python train.py --num_hidden_layers=13 --vocab_size=8192 --norm="rmsnorm" --positions="rope" --attn_scale=0.177 --bias="none" --init_std_o=0.0 --optimizer="muon_variant" --lr_mult_down=2.0 --beta1=0.95 --max_grad_norm=2.0 --decay_shape="pow" --max_seq_len=384 --max_steps=9760
Each number is 50 + 12 x the weight over the matrix's rms, rounded and kept within 0 to 99. Layers, rows and columns count from 0.

# k: layer 7 attention key, 192x192, rms 0.195, rows 95-115, columns 64-127
# v: layer 7 attention value, 192x192, rms 0.276, rows 64-95, columns 64-127
# o: layer 7 attention output (transposed), 192x192, rms 0.241, rows 64-95, columns 64-127
# q: layer 7 attention query, 192x192, rms 0.193, rows 96-115, columns 64-127
k95:67 27 68 53 52 16 57 31 77 42 40 78 64 60 50 37 74 18 61 72 44 58 47 54 42 66 46 60 76 38 59 40 56 30 63 64 70 48 74 12 55 87 29 37 80 55 75 19 40 40 73 53 42 51 25 61 42 56 50 56 43 25 46 51
v64:64 42 53 71 53 46 44 42 64 66 76 65 36 38 48 32 53 64 48 54 51 35 35 72 41 56 49 40 33 60 55 68 46 58 39 59 61 48 58 42 66 31 42 61 58 52 80 46 45 70 49 49 61 44 54 31 73 45 54 58 54 47 65 75
o64:37 58 44 66 47 39 59 34 61 52 57 54 40 26 47 34 45 52 47 70 50 43 58 66 37 45 43 57 44 44 54 67 44 44 47 57 53 63 76 45 43 45 45 33 55 45 50 56 46 68 41 40 75 38 68 44 58 36 65 54 68 31 46 63
v65:62 69 53 51 59 39 43 74 61 60 40 51 62 56 42 53 41 28 45 46 41 65 58 58 45 25 50 55 54 47 19 48 39 65 42 45 29 53 54 57 61 74 55 42 63 35 59 52 48 44 60 55 48 52 49 56 64 17 55 41 84 69 50 36
o65:51 65 44 66 51 47 68 62 55 56 32 66 64 69 53 39 53 22 43 58 33 49 52 43 35 49 64 53 43 33 22 30 34 48 46 39 47 27 52 44 60 64 55 46 43 27 48 70 73 34 79 47 40 60 51 57 74 37 55 51 55 55 37 34
v66:45 48 59 49 49 59 53 61 63 47 60 60 49 25 17 61 59 65 67 57 79 49 61 54 62 74 31 47 66 39 46 68 65 48 59 55 51 34 52 55 29 62 49 80 35 53 52 65 45 53 64 35 20 39 34 45 54 57 52 46 42 54 50 37
o66:63 50 71 46 41 54 81 73 65 68 31 38 39 27 60 43 57 47 71 55 59 49 57 62 72 65 44 54 56 52 37 45 42 66 47 37 42 52 44 36 42 49 52 65 56 57 51 39 42 74 59 51 20 52 48 37 42 41 23 37 25 55 43 63
v67:59 51 38 73 56 52 49 61 58 52 43 56 65 52 48 34 63 36 46 44 58 56 50 69 40 54 51 63 47 53 51 42 42 37 45 46 30 39 39 35 59 38 56 44 40 54 77 60 40 48 44 38 52 34 46 60 68 54 31 53 45 57 55 37
o67:42 47 55 84 42 60 59 56 69 55 59 51 58 63 48 28 43 60 57 39 54 46 68 77 45 47 29 79 51 36 64 55 49 60 42 61 39 39 54 51 50 62 37 44 45 41 49 63 42 56 42 50 65 36 62 58 58 63 37 54 44 41 46 47
v68:38 60 43 45 51 65 59 62 38 48 26 55 60 55 73 67 56 46 49 39 53 62 54 53 61 40 28 71 52 42 72 50 85 30 77 48 46 58 48 55 61 36 31 48 51 45 52 69 43 33 42 60 54 58 71 71 51 60 39 06 50 50 47 52
o68:38 54 23 38 49 56 48 57 48 51 45 58 71 30 65 52 53 37 44 55 36 66 53 56 40 58 47 70 55 49 63 59 70 47 83 43 68 68 52 68 60 63 45 47 43 57 65 51 48 38 33 58 54 61 57 70 50 51 44 34 64 34 49 42
v69:28 46 37 42 55 39 49 51 56 20 53 19 46 53 65 27 50 64 64 24 45 47 41 57 31 44 37 45 50 36 41 65 34 40 43 44 52 65 45 51 47 50 45 51 56 37 50 51 36 51 58 27 41 37 52 59 33 53 63 52 42 64 54 49
o69:44 65 39 44 59 52 63 49 43 49 40 31 39 62 69 16 45 43 66 51 43 42 35 58 58 57 75 45 57 50 56 61 33 22 33 42 57 71 43 43 55 47 44 41 49 47 46 66 42 47 58 48 47 51 53 63 39 31 51 76 58 48 53 68
v70:60 34 33 64 67 55 39 64 49 42 55 31 53 60 42 62 43 54 56 46 31 46 65 54 44 39 69 58 33 58 36 53 82 51 33 57 43 33 29 61 37 42 45 42 58 54 34 36 41 63 55 37 33 54 44 62 58 43 55 59 50 55 66 67
o70:64 65 46 54 41 55 25 48 51 69 50 36 51 72 58 48 43 44 64 48 43 43 57 56 30 35 55 79 49 54 29 41 76 31 40 40 47 47 23 39 53 61 54 53 49 56 26 50 39 61 44 32 50 46 54 34 49 71 66 28 52 49 54 39
v71:66 48 40 50 57 64 48 66 38 42 67 64 47 57 33 50 44 59 57 71 53 36 44 45 64 29 53 63 26 67 65 34 61 49 61 57 47 66 69 49 69 72 50 52 59 66 36 37 53 76 63 49 46 44 22 44 27 46 60 44 45 33 42 48
o71:35 43 41 75 53 49 72 87 43 42 47 76 53 63 41 41 35 63 29 70 49 59 47 53 84 27 40 58 24 82 54 49 54 67 58 32 53 52 45 42 49 54 51 39 61 49 40 29 33 48 49 53 55 40 52 38 36 42 71 36 59 54 72 29
v72:55 57 41 42 46 32 48 42 51 65 72 63 48 57 37 44 63 50 41 63 30 72 64 42 60 44 49 42 31 16 69 27 45 33 78 20 37 39 41 59 37 39 79 41 49 66 69 61 50 51 43 47 51 66 53 28 56 51 51 54 66 48 37 64
o72:36 47 46 45 43 38 41 30 37 50 87 72 49 46 47 45 38 47 49 67 34 83 52 43 48 50 69 34 39 38 58 32 62 45 78 52 37 54 55 59 46 37 56 40 54 51 43 58 64 77 44 32 41 81 43 41 48 63 56 47 58 46 51 83
v73:43 51 45 45 41 69 56 52 32 73 51 35 58 43 44 42 46 59 63 53 34 69 36 47 57 52 56 45 43 38 38 42 72 53 52 42 42 49 57 58 48 43 39 40 52 45 66 39 50 35 60 34 43 58 57 39 35 45 43 59 40 44 50 47
o73:45 40 43 47 42 65 38 66 50 51 44 29 47 38 35 26 50 57 48 59 46 64 41 54 39 65 61 37 42 57 43 44 67 39 58 45 53 37 50 42 41 63 33 54 52 45 52 49 57 64 50 34 48 55 56 56 67 54 52 76 46 49 34 47
v74:39 37 33 36 54 45 45 55 31 56 57 53 59 65 68 78 43 37 64 61 81 41 39 51 45 46 32 64 60 55 52 61 48 54 63 40 36 51 57 41 37 47 35 53 37 38 60 32 56 77 18 55 50 64 46 46 57 43 36 52 46 55 53 41
o74:43 56 42 27 45 56 58 69 47 46 48 36 51 55 71 81 45 28 50 46 73 76 46 79 40 30 62 38 55 63 54 54 32 67 38 60 38 57 55 35 42 51 39 55 47 36 79 34 51 70 42 58 47 61 78 41 52 52 51 40 53 52 39 46
v75:55 33 60 28 69 52 55 57 65 56 38 41 33 42 30 44 56 43 58 51 58 45 42 72 43 27 70 27 56 53 34 47 49 31 65 41 66 55 61 53 75 48 45 56 59 52 68 30 42 53 57 48 51 62 47 42 35 64 47 35 51 40 44 68
o75:31 43 62 47 57 64 39 61 66 43 33 40 55 51 36 56 45 54 53 54 52 65 36 46 40 53 64 56 33 49 35 34 39 47 40 53 62 57 70 50 55 43 46 41 66 39 51 39 35 42 58 33 55 52 56 50 46 53 34 45 49 47 51 68
v76:25 53 65 21 57 57 53 50 46 54 62 51 64 43 70 54 64 52 49 42 29 41 40 42 26 61 48 60 47 38 34 43 30 50 42 29 28 52 51 55 19 49 43 63 60 45 40 46 31 74 41 41 39 93 24 59 67 47 49 39 44 47 65 47
o76:38 63 63 48 62 48 33 39 62 44 51 56 54 29 64 50 52 47 48 57 48 56 52 46 19 53 63 68 23 31 65 63 42 41 57 31 53 41 62 49 54 23 54 53 68 35 73 51 37 58 32 43 47 79 45 51 62 48 42 61 45 51 67 41
v77:60 35 52 53 49 56 43 27 50 36 32 24 69 50 50 64 31 49 45 29 58 33 48 40 37 37 71 55 54 53 56 33 42 87 68 60 28 63 38 57 62 63 36 66 55 38 57 54 39 24 49 53 44 67 45 48 40 73 64 70 55 50 59 22
o77:51 57 47 49 31 61 44 45 45 49 43 27 38 54 57 57 34 38 57 44 49 47 49 29 39 29 77 53 41 59 42 32 52 64 56 46 53 41 47 61 21 57 61 36 60 36 72 49 44 14 67 37 38 57 60 34 41 71 46 63 52 50 40 70
v78:60 55 61 47 44 41 34 34 55 55 30 49 58 54 43 45 53 41 30 61 50 58 50 76 31 57 38 49 64 43 40 30 36 48 40 70 43 68 47 71 69 49 34 82 49 59 64 48 73 55 47 47 45 45 64 54 49 37 67 30 66 60 63 21
o78:45 53 51 57 55 38 47 22 61 45 21 44 48 58 48 49 38 63 46 70 38 44 35 54 34 63 44 60 58 43 53 45 42 41 29 64 40 47 46 68 70 33 36 58 61 54 60 46 68 49 56 54 39 61 54 43 47 35 61 24 61 52 67 26
v79:58 52 52 32 58 79 65 47 44 50 38 37 61 24 39 32 40 64 49 56 53 36 46 60 60 33 48 44 49 51 70 15 47 33 33 68 44 38 49 54 42 58 46 38 62 32 33 44 65 53 45 57 42 57 67 49 45 58 56 63 45 36 57 66
o79:77 27 40 49 72 59 60 38 39 44 22 39 63 45 36 41 36 50 45 57 69 22 60 55 45 38 45 49 39 64 50 37 65 45 36 37 46 53 53 57 31 39 48 46 65 24 27 61 60 52 52 49 50 48 68 49 39 58 46 61 44 47 56 37
v80:36 35 48 36 38 32 57 65 45 61 66 41 48 48 57 52 46 45 30 49 35 25 26 35 53 58 83 55 70 52 47 63 56 31 24 59 71 64 46 71 50 42 47 50 66 39 59 45 65 18 31 77 51 53 61 39 24 44 49 67 45 60 54 35
o80:60 46 64 61 42 19 51 53 57 60 47 26 42 60 57 63 53 50 38 62 34 30 37 44 42 43 48 53 49 66 60 46 54 46 30 56 75 45 44 47 83 30 47 63 42 49 38 56 55 13 32 77 43 60 33 52 27 53 51 67 42 70 47 40
v81:21 59 49 32 50 50 53 62 51 57 48 34 41 54 34 46 51 45 76 53 46 58 74 53 31 68 39 48 67 47 50 66 52 54 51 45 32 72 49 61 34 82 53 59 61 46 65 51 21 59 74 59 55 55 61 33 59 56 58 63 54 39 77 57
o81:46 50 35 36 52 63 54 54 67 52 58 26 43 68 43 53 52 59 50 56 24 73 70 43 36 58 60 38 66 35 61 34 40 67 34 44 53 62 56 61 44 60 47 61 61 42 48 58 21 62 59 58 74 51 50 56 32 61 52 63 54 40 67 51
v82:56 56 67 71 39 60 55 51 45 47 49 45 45 73 24 74 52 27 46 58 51 47 47 50 50 50 42 37 47 51 55 43 46 44 42 36 55 46 22 55 63 54 19 49 29 48 63 50 44 24 55 40 51 32 59 24 72 44 47 45 53 67 32 28
o82:52 46 59 42 33 44 59 48 48 45 43 48 51 48 26 75 52 61 71 46 62 41 59 53 71 48 42 43 65 41 59 48 65 25 51 50 59 68 48 65 46 39 30 57 40 62 57 65 27 33 62 28 53 62 59 33 70 28 31 39 53 58 23 34
v83:51 47 60 37 50 62 59 53 47 38 39 36 44 37 45 38 53 45 64 69 45 40 51 51 49 50 71 62 60 61 52 39 26 43 41 49 46 41 46 44 47 50 47 57 42 46 72 65 43 59 61 59 58 48 34 29 58 66 54 44 46 47 47 43
o83:53 57 50 49 55 57 52 56 39 43 45 66 52 38 23 58 37 63 49 56 46 36 62 62 47 59 37 40 49 48 72 65 44 44 46 47 30 30 36 54 34 47 35 47 58 47 73 39 29 48 56 45 45 46 45 47 42 80 55 50 63 42 56 44
v84:53 54 42 46 61 22 43 32 44 42 47 41 57 61 35 64 53 58 40 46 62 64 48 42 76 41 49 37 67 49 45 38 30 57 32 56 31 50 47 34 59 48 55 65 43 41 52 45 44 48 60 45 60 71 50 58 38 65 42 75 49 58 39 63
o84:31 45 48 62 30 40 40 38 54 60 51 61 73 54 40 45 60 77 48 61 43 72 51 44 59 43 51 37 63 44 49 45 61 39 25 47 32 68 28 51 52 52 65 76 59 30 41 43 50 56 50 51 47 47 65 46 28 55 44 81 50 52 41 60
v85:52 40 55 40 61 45 62 57 41 49 33 43 45 55 42 42 64 33 44 45 75 66 63 55 43 59 30 28 36 42 67 45 60 48 66 53 70 41 45 36 52 46 48 76 35 48 39 40 34 59 40 64 56 57 46 58 35 29 40 50 47 49 36 65
o85:56 37 44 38 66 59 49 40 42 47 29 47 41 51 23 47 47 31 52 48 57 60 65 53 34 61 66 39 37 56 52 46 61 49 36 59 52 55 51 39 52 49 45 48 49 48 38 26 40 78 43 50 45 48 36 66 37 35 61 66 47 35 54 57
v86:54 47 60 23 57 77 51 29 60 69 70 14 48 50 59 87 44 47 43 48 62 38 48 43 33 51 59 45 58 34 55 53 48 61 44 55 56 44 59 54 62 42 42 29 55 68 23 64 40 72 67 26 68 42 65 42 52 40 48 46 75 51 55 63
o86:43 40 46 36 51 67 71 45 41 54 49 63 59 44 63 81 47 51 43 40 71 20 58 44 58 41 65 28 53 38 44 44 52 57 28 63 37 35 71 42 52 35 63 40 43 79 18 54 42 53 53 39 68 55 55 53 51 46 42 40 54 45 76 41
v87:60 51 59 68 35 31 52 94 55 43 69 53 60 28 66 55 34 64 53 44 59 40 43 40 44 49 60 69 49 51 25 26 45 39 88 55 64 55 42 46 70 50 50 55 76 43 46 44 58 52 40 51 41 56 51 61 72 52 56 47 71 63 40 50
o87:52 45 51 51 39 30 57 82 66 39 70 43 44 45 78 53 32 70 58 48 55 51 56 39 28 63 47 60 57 40 27 36 43 65 57 59 53 59 37 53 57 46 49 35 64 43 54 27 50 41 39 52 68 45 44 51 58 61 38 53 60 46 46 46
v88:65 66 25 56 53 41 41 60 35 53 50 52 49 58 67 38 72 79 65 44 49 31 50 57 53 42 69 50 56 52 40 64 25 50 44 47 51 33 52 29 67 53 34 55 33 38 46 64 38 60 38 31 31 34 69 35 65 27 52 46 42 42 49 56
o88:66 36 31 52 49 34 37 65 33 54 44 57 47 56 83 60 42 71 61 44 44 32 69 36 64 22 43 49 60 28 38 61 42 53 38 47 19 45 68 40 50 58 25 69 32 42 55 36 27 51 27 43 52 41 41 43 51 37 43 51 62 32 51 49
v89:57 45 46 08 24 41 57 32 88 58 50 49 51 64 45 31 52 60 39 57 63 49 65 57 53 60 47 61 33 38 55 49 44 48 44 45 64 59 59 59 49 71 60 43 29 36 30 48 27 48 44 42 53 44 38 52 67 46 58 56 41 31 44 70
o89:65 35 45 13 41 47 44 26 60 50 37 58 51 55 55 36 56 44 40 46 43 52 56 45 63 55 52 52 33 53 57 46 63 54 39 62 40 52 47 50 46 61 66 47 29 20 38 48 21 68 49 41 27 59 54 57 65 56 61 47 57 63 80 63
v90:48 69 32 50 43 35 56 36 52 47 46 73 58 72 38 44 44 38 34 57 42 34 55 66 52 58 60 31 45 48 67 39 67 73 50 44 47 44 32 40 49 46 47 69 44 59 42 45 59 50 56 52 78 71 48 62 56 36 48 67 49 71 53 36
o90:46 59 51 69 53 30 48 41 48 45 60 57 55 70 59 57 55 36 50 66 51 36 55 56 52 69 50 26 42 40 65 50 58 56 45 48 50 49 42 54 56 69 35 74 57 57 44 45 56 47 50 61 72 54 64 47 46 59 56 67 59 38 52 48
v91:40 48 77 58 96 47 48 61 47 64 42 55 49 70 42 54 45 33 45 37 57 57 56 50 62 60 50 56 48 45 45 57 46 47 48 52 66 49 42 57 58 36 46 44 58 14 41 62 55 52 75 45 69 40 50 59 60 48 28 79 46 41 50 79
o91:55 42 65 51 61 52 49 53 56 57 52 65 63 44 38 68 52 41 47 48 53 66 63 78 44 46 55 70 48 56 28 54 41 46 39 54 44 50 43 57 82 32 57 57 50 39 59 55 60 53 70 64 70 38 49 67 34 27 43 70 49 58 49 67
v92:46 37 71 54 37 38 46 33 30 57 84 66 60 40 56 73 53 34 46 50 74 43 36 62 37 41 62 47 40 76 44 55 68 48 17 60 58 44 53 53 43 53 55 46 44 26 72 53 63 45 56 48 48 55 57 59 40 35 42 53 49 46 22 54
o92:62 48 54 46 42 44 47 60 47 56 73 47 58 30 50 58 60 48 27 41 61 27 33 69 62 54 70 35 21 42 66 70 61 60 15 53 54 41 46 44 42 48 42 33 42 16 64 25 47 44 56 48 42 42 61 45 61 49 43 47 74 68 36 69
v93:38 57 62 65 54 59 34 44 28 53 66 56 20 69 60 44 51 32 49 42 53 33 60 41 59 50 68 53 30 49 37 48 69 54 73 45 64 66 34 54 36 66 56 49 60 58 50 62 35 50 56 53 57 58 62 70 35 58 63 44 47 51 36 57
o93:52 60 71 63 53 71 37 58 46 55 62 80 46 58 49 61 55 28 42 34 64 54 41 36 44 54 49 42 18 43 45 39 51 46 69 55 48 59 37 83 57 49 31 68 52 61 32 31 49 34 54 39 53 62 64 56 37 44 49 68 45 46 54 54
v94:73 40 26 33 54 38 22 41 41 60 74 44 57 67 60 34 42 29 61 59 61 48 48 78 45 51 59 62 52 52 53 25 50 38 68 45 34 40 51 58 47 44 32 24 52 51 46 52 68 50 48 70 61 52 56 39 67 43 31 49 15 27 52 49
o94:61 51 06 48 57 56 53 44 37 44 64 54 44 52 38 60 43 42 68 53 60 50 50 70 40 50 45 54 74 43 58 49 63 35 73 62 41 43 40 72 78 58 40 43 70 43 36 29 55 58 41 68 42 37 55 22 67 33 49 53 49 40 41 65
v95:51 33 41 48 54 57 32 51 42 66 00 62 59 58 52 57 64 53 30 69 38 42 49 54 46 47 38 42 53 55 30 60 43 52 47 59 56 61 37 42 39 49 75 55 48 43 54 61 56 40 60 62 34 49 69 32 51 35 52 51 48 48 42 41
o95:58 44 38 46 69 54 37 44 51 59 35 68 38 58 41 43 73 52 47 56 29 42 53 43 51 57 47 68 67 31 37 53 46 55 46 60 46 58 47 49 56 46 51 52 55 42 61 53 48 48 46 36 41 59 59 37 54 35 51 53 26 42 44 63
q96:46 38 54 52 47 64 71 52 37 38 40 55 52 52 53 53 65 37 53 50 56 65 51 49 39 54 65 31 38 48 52 51 66 44 54 36 78 50 66 37 67 81 45 49 39 62 58 27 57 52 50 57 41 53 60 55 30 29 64 57 71 25 57 48
k96:48 54 47 54 50 49 61 45 52 52 51 51 54 51 50 46 51 59 57 49 51 48 55 51 51 46 47 47 39 65 54 43 54 49 49 47 45 53 51 46 40 42 43 59 47 52 53 66 48 51 47 48 50 41 43 58 49 58 48 48 38 62 49 45
q97:38 52 53 58 47 53 54 48 57 61 56 49 50 36 61 50 62 51 51 55 64 55 48 53 46 43 39 59 54 52 50 55 47 40 35 66 42 47 49 51 44 59 52 37 45 54 50 50 44 47 54 46 48 48 45 53 52 50 47 50 39 63 39 46
k97:53 47 55 53 52 48 51 39 42 56 52 48 55 46 39 53 43 58 56 41 45 62 50 53 54 42 57 40 49 31 42 56 49 47 55 41 45 47 51 44 51 48 46 55 53 48 53 34 43 54 41 52 46 49 39 45 43 55 50 43 44 53 44 58
q98:40 49 46 55 40 50 55 59 52 48 52 41 43 51 57 46 50 51 63 48 59 49 49 62 63 54 52 51 49 42 40 55 49 51 51 63 51 65 41 49 38 49 48 47 59 54 56 49 50 40 60 38 44 38 51 45 43 45 39 54 40 72 58 46
k98:52 48 46 59 55 36 53 47 49 47 52 50 45 48 48 55 53 36 47 50 51 55 50 49 50 45 36 57 45 54 64 54 40 62 58 62 44 47 43 54 56 61 50 37 73 50 51 76 52 44 53 61 49 49 59 45 58 46 60 64 50 45 56 64
q99:45 56 57 42 43 47 52 56 59 43 51 53 46 62 37 62 47 55 52 50 53 47 53 55 32 41 40 48 51 45 47 45 49 48 52 56 42 53 51 54 56 40 34 55 57 68 52 58 58 44 57 68 69 44 63 58 46 57 63 42 45 36 50 44
k99:59 56 46 47 58 58 47 54 55 54 45 53 57 49 57 60 58 49 52 39 49 58 61 45 62 59 52 39 53 47 47 58 43 60 44 57 36 36 37 49 49 64 50 48 46 49 42 51 47 30 48 47 45 45 62 54 60 38 48 53 42 47 60 49
q100:47 44 37 66 46 53 53 55 56 59 33 52 73 57 50 47 52 47 52 51 36 64 56 49 62 46 43 65 59 69 52 43 45 46 50 48 52 43 56 45 57 35 52 60 44 57 33 56 41 43 43 63 51 59 42 57 49 60 71 48 48 40 50 53
k100:55 38 49 40 53 51 72 51 59 55 43 47 43 43 56 48 57 56 32 47 59 62 43 54 40 39 51 63 43 53 46 48 57 44 40 58 47 58 51 62 42 46 49 44 69 54 47 38 58 45 46 60 63 40 58 58 54 38 60 57 61 48 59 41
q101:50 63 59 62 45 55 60 62 61 50 53 41 41 43 33 54 39 51 47 47 37 56 52 64 70 43 49 47 37 51 43 36 57 51 44 46 61 43 42 38 59 53 62 55 50 42 39 58 53 50 65 41 65 56 51 46 49 64 48 33 29 54 54 59
k101:50 51 61 37 47 34 58 49 50 63 50 63 49 43 71 43 40 58 61 48 52 35 59 45 60 44 54 62 64 51 60 53 32 51 64 50 36 55 61 52 59 44 56 49 44 41 40 44 54 60 43 35 27 52 42 57 49 52 43 49 59 70 39 48
q102:59 47 56 56 71 59 41 56 40 59 50 47 65 50 55 49 52 59 59 51 55 57 57 57 49 50 62 37 33 49 53 61 51 49 57 45 56 43 39 57 54 50 50 56 54 47 52 56 46 22 49 53 48 53 52 47 55 58 46 40 44 44 62 63
k102:44 46 69 64 54 58 43 40 49 63 66 53 52 45 32 47 52 53 42 53 55 44 51 45 41 49 55 56 61 42 45 55 50 53 42 49 45 57 52 56 69 48 36 45 36 48 54 30 46 43 38 36 50 26 57 51 59 34 64 46 52 45 44 35
q103:42 42 54 49 38 47 47 47 46 44 46 59 50 61 58 32 46 34 52 58 40 38 52 59 42 52 35 69 71 58 62 54 43 46 48 40 48 45 44 45 64 54 42 49 42 69 46 42 68 68 45 54 47 53 61 49 44 37 46 39 80 48 56 41
k103:59 50 48 58 58 50 50 51 46 58 58 57 41 42 35 54 50 55 52 45 47 36 51 62 45 60 57 44 56 36 56 46 45 50 50 52 57 54 39 49 56 30 56 62 47 45 68 43 58 50 53 56 57 52 63 53 34 63 51 45 50 56 45 62
q104:48 65 44 54 41 57 46 45 44 68 42 53 60 56 38 48 46 61 53 47 47 27 55 51 54 51 32 62 60 57 37 49 26 49 50 64 43 50 60 43 37 41 55 44 60 56 37 80 24 35 50 40 59 45 45 52 65 53 40 39 35 62 56 42
k104:46 56 43 49 32 35 30 62 50 55 62 33 44 69 40 46 39 41 35 39 45 57 59 54 40 49 50 38 46 40 57 38 30 53 42 36 41 56 53 55 64 37 41 39 38 53 52 72 52 66 56 54 55 52 64 53 40 58 48 53 58 50 39 56
q105:43 57 53 45 49 57 58 46 54 57 26 63 42 62 52 65 54 32 60 30 56 44 32 53 59 39 65 58 54 61 36 46 64 52 55 46 58 56 61 48 44 50 67 63 50 54 60 41 47 54 54 58 50 47 37 68 62 45 47 43 58 46 45 52
k105:38 65 33 48 48 49 68 44 70 32 64 41 40 52 44 40 53 49 43 46 42 56 45 51 32 55 48 48 43 62 55 53 43 45 50 49 48 59 67 52 57 61 49 45 36 46 59 18 35 31 45 45 32 49 54 46 41 52 47 54 66 50 65 41
q106:50 45 60 47 46 51 39 51 53 44 51 48 75 50 36 54 50 64 36 49 38 69 38 45 60 53 51 63 32 67 67 64 58 58 49 56 48 63 39 51 48 43 53 53 48 47 55 61 43 44 55 33 60 38 57 51 52 53 38 40 55 49 54 47
k106:50 52 37 56 56 56 40 53 62 60 70 53 52 52 50 43 47 41 43 49 56 33 57 49 30 49 60 49 56 54 34 42 34 52 49 53 68 51 62 52 48 46 36 55 47 39 51 48 60 56 55 52 64 56 28 66 52 50 82 33 52 61 54 63
q107:37 52 51 64 52 51 38 53 42 41 50 54 41 48 48 31 51 58 44 51 47 32 45 56 41 46 67 65 55 47 57 50 65 34 54 58 39 49 43 55 63 52 54 61 53 60 36 51 56 47 54 37 61 47 80 49 58 25 44 37 71 62 44 49
k107:59 57 65 42 65 62 42 57 53 50 57 49 49 41 43 66 54 55 45 56 59 55 46 39 37 60 42 45 54 53 54 50 49 48 63 43 40 55 70 58 47 50 52 45 58 48 47 63 49 43 50 59 38 48 46 50 58 40 49 62 42 54 65 66
q108:51 44 44 59 50 63 52 52 41 55 57 54 64 66 44 38 56 58 45 62 56 47 61 57 44 55 41 37 64 23 57 53 48 39 44 48 42 59 46 38 37 53 54 56 45 55 54 47 46 44 50 46 58 54 50 60 39 53 62 67 63 47 65 44
k108:50 57 49 44 47 35 54 57 54 45 54 49 37 37 63 66 50 44 57 47 58 47 50 42 56 57 56 66 41 65 40 53 47 50 56 54 46 53 48 59 53 45 50 47 53 37 47 61 67 57 59 50 53 47 53 59 60 54 54 35 43 48 50 49
q109:49 57 31 42 40 50 40 50 50 47 39 40 51 49 42 52 46 44 49 25 39 45 46 49 40 44 45 35 29 47 49 47 67 72 49 56 48 42 58 62 57 39 48 50 52 55 34 59 51 56 41 45 53 62 66 53 41 68 60 56 55 51 40 61
k109:35 43 58 56 66 59 53 57 47 67 56 71 55 62 38 40 49 47 52 55 39 46 64 41 39 40 44 63 63 42 53 57 34 45 44 39 55 63 54 53 50 39 56 54 55 40 45 29 46 37 61 64 58 59 56 44 39 49 49 40 43 72 48 60
q110:36 47 67 64 47 44 68 30 49 45 65 46 40 38 44 45 69 48 56 43 57 51 52 52 34 48 50 56 60 64 29 49 57 41 45 56 54 51 57 54 46 54 51 40 57 35 56 65 62 68 51 36 49 42 35 34 43 43 55 53 47 54 44 32
k110:49 43 49 46 59 41 30 46 48 50 52 53 46 48 45 55 30 51 45 46 42 49 50 58 56 54 61 43 34 35 48 41 42 44 60 44 40 59 34 50 48 54 54 52 45 54 61 43 54 56 40 47 45 55 40 52 57 34 47 58 56 48 48 59
q111:47 35 60 66 52 44 69 58 60 46 54 62 39 50 64 59 48 53 50 46 48 45 43 66 70 45 44 43 42 55 33 63 44 53 53 54 43 51 40 49 60 53 56 43 56 63 40 61 43 56 46 62 53 32 41 58 62 41 80 34 43 39 54 20
k111:40 55 41 52 43 65 52 56 59 45 45 44 51 48 41 58 62 41 57 37 46 49 40 27 51 58 61 40 42 34 52 45 46 72 41 47 53 50 53 46 53 56 53 49 46 40 45 48 57 64 44 47 42 72 61 40 42 22 31 50 56 51 51 88
q112:45 42 66 49 51 50 59 54 48 51 53 58 49 53 44 48 55 36 59 45 53 58 50 47 47 42 60 40 51 48 48 49 62 45 57 38 62 53 48 48 53 67 41 48 43 60 53 39 58 54 51 56 51 54 52 60 32 41 55 49 59 29 62 45
k112:41 45 62 46 59 50 32 43 37 56 61 55 61 71 36 40 32 49 43 49 45 61 53 52 37 39 53 46 53 46 55 57 55 46 36 33 62 54 55 47 68 55 46 50 39 59 47 00 60 52 51 56 49 54 48 54 54 45 63 42 66 46 43 45
q113:55 53 56 46 39 50 41 59 50 56 52 56 56 46 71 65 37 48 54 47 47 31 51 40 45 50 39 54 53 55 53 55 54 47 38 56 30 50 55 66 40 40 48 45 57 48 48 66 57 42 35 56 65 55 50 49 60 65 41 45 44 51 45 51
k113:57 60 51 54 52 53 42 56 32 40 46 51 45 37 41 51 61 51 47 50 71 52 61 57 64 68 52 49 63 43 50 54 51 46 56 54 44 48 43 49 63 40 57 40 50 45 37 72 64 41 52 43 41 48 51 55 45 50 44 51 48 51 65 40
q114:60 54 49 51 57 45 57 46 46 38 56 44 56 66 49 62 51 56 46 37 47 57 53 50 58 35 57 47 40 54 48 49 48 54 49 45 59 51 54 53 49 45 52 67 60 49 52 62 44 50 56 56 51 52 43 52 59 55 50 46 43 61 64 59
k114:62 62 51 58 49 55 51 59 39 53 63 41 53 47 59 61 52 38 39 55 60 35 46 55 48 51 44 34 53 35 45 43 39 58 34 44 47 35 60 41 51 66 61 36 52 46 45 40 48 59 55 50 41 54 55 53 53 42 47 51 45 49 53 48
q115:44 45 54 61 48 55 56 53 53 52 35 58 52 49 48 56 59 42 60 45 49 58 44 42 48 39 54 53 50 42 46 49 50 52 53 42 46 57 39 43 68 62 42 58 40 59 54 50 51 61 48 57 40 56 53 52 38 42 50 58 57 39 61 49
k115:56 57 50 61 47 59 56 48 43 47 60 42 45 59 40 43 54 43 52 40 51 52 48 58 41 48 64 40 44 57 58 55 56 53 49 48 58 42 39 46 45 62 56 51 37 46 54 35 42 45 55 35 58 46 48 50 55 48 56 51 50 48 45 54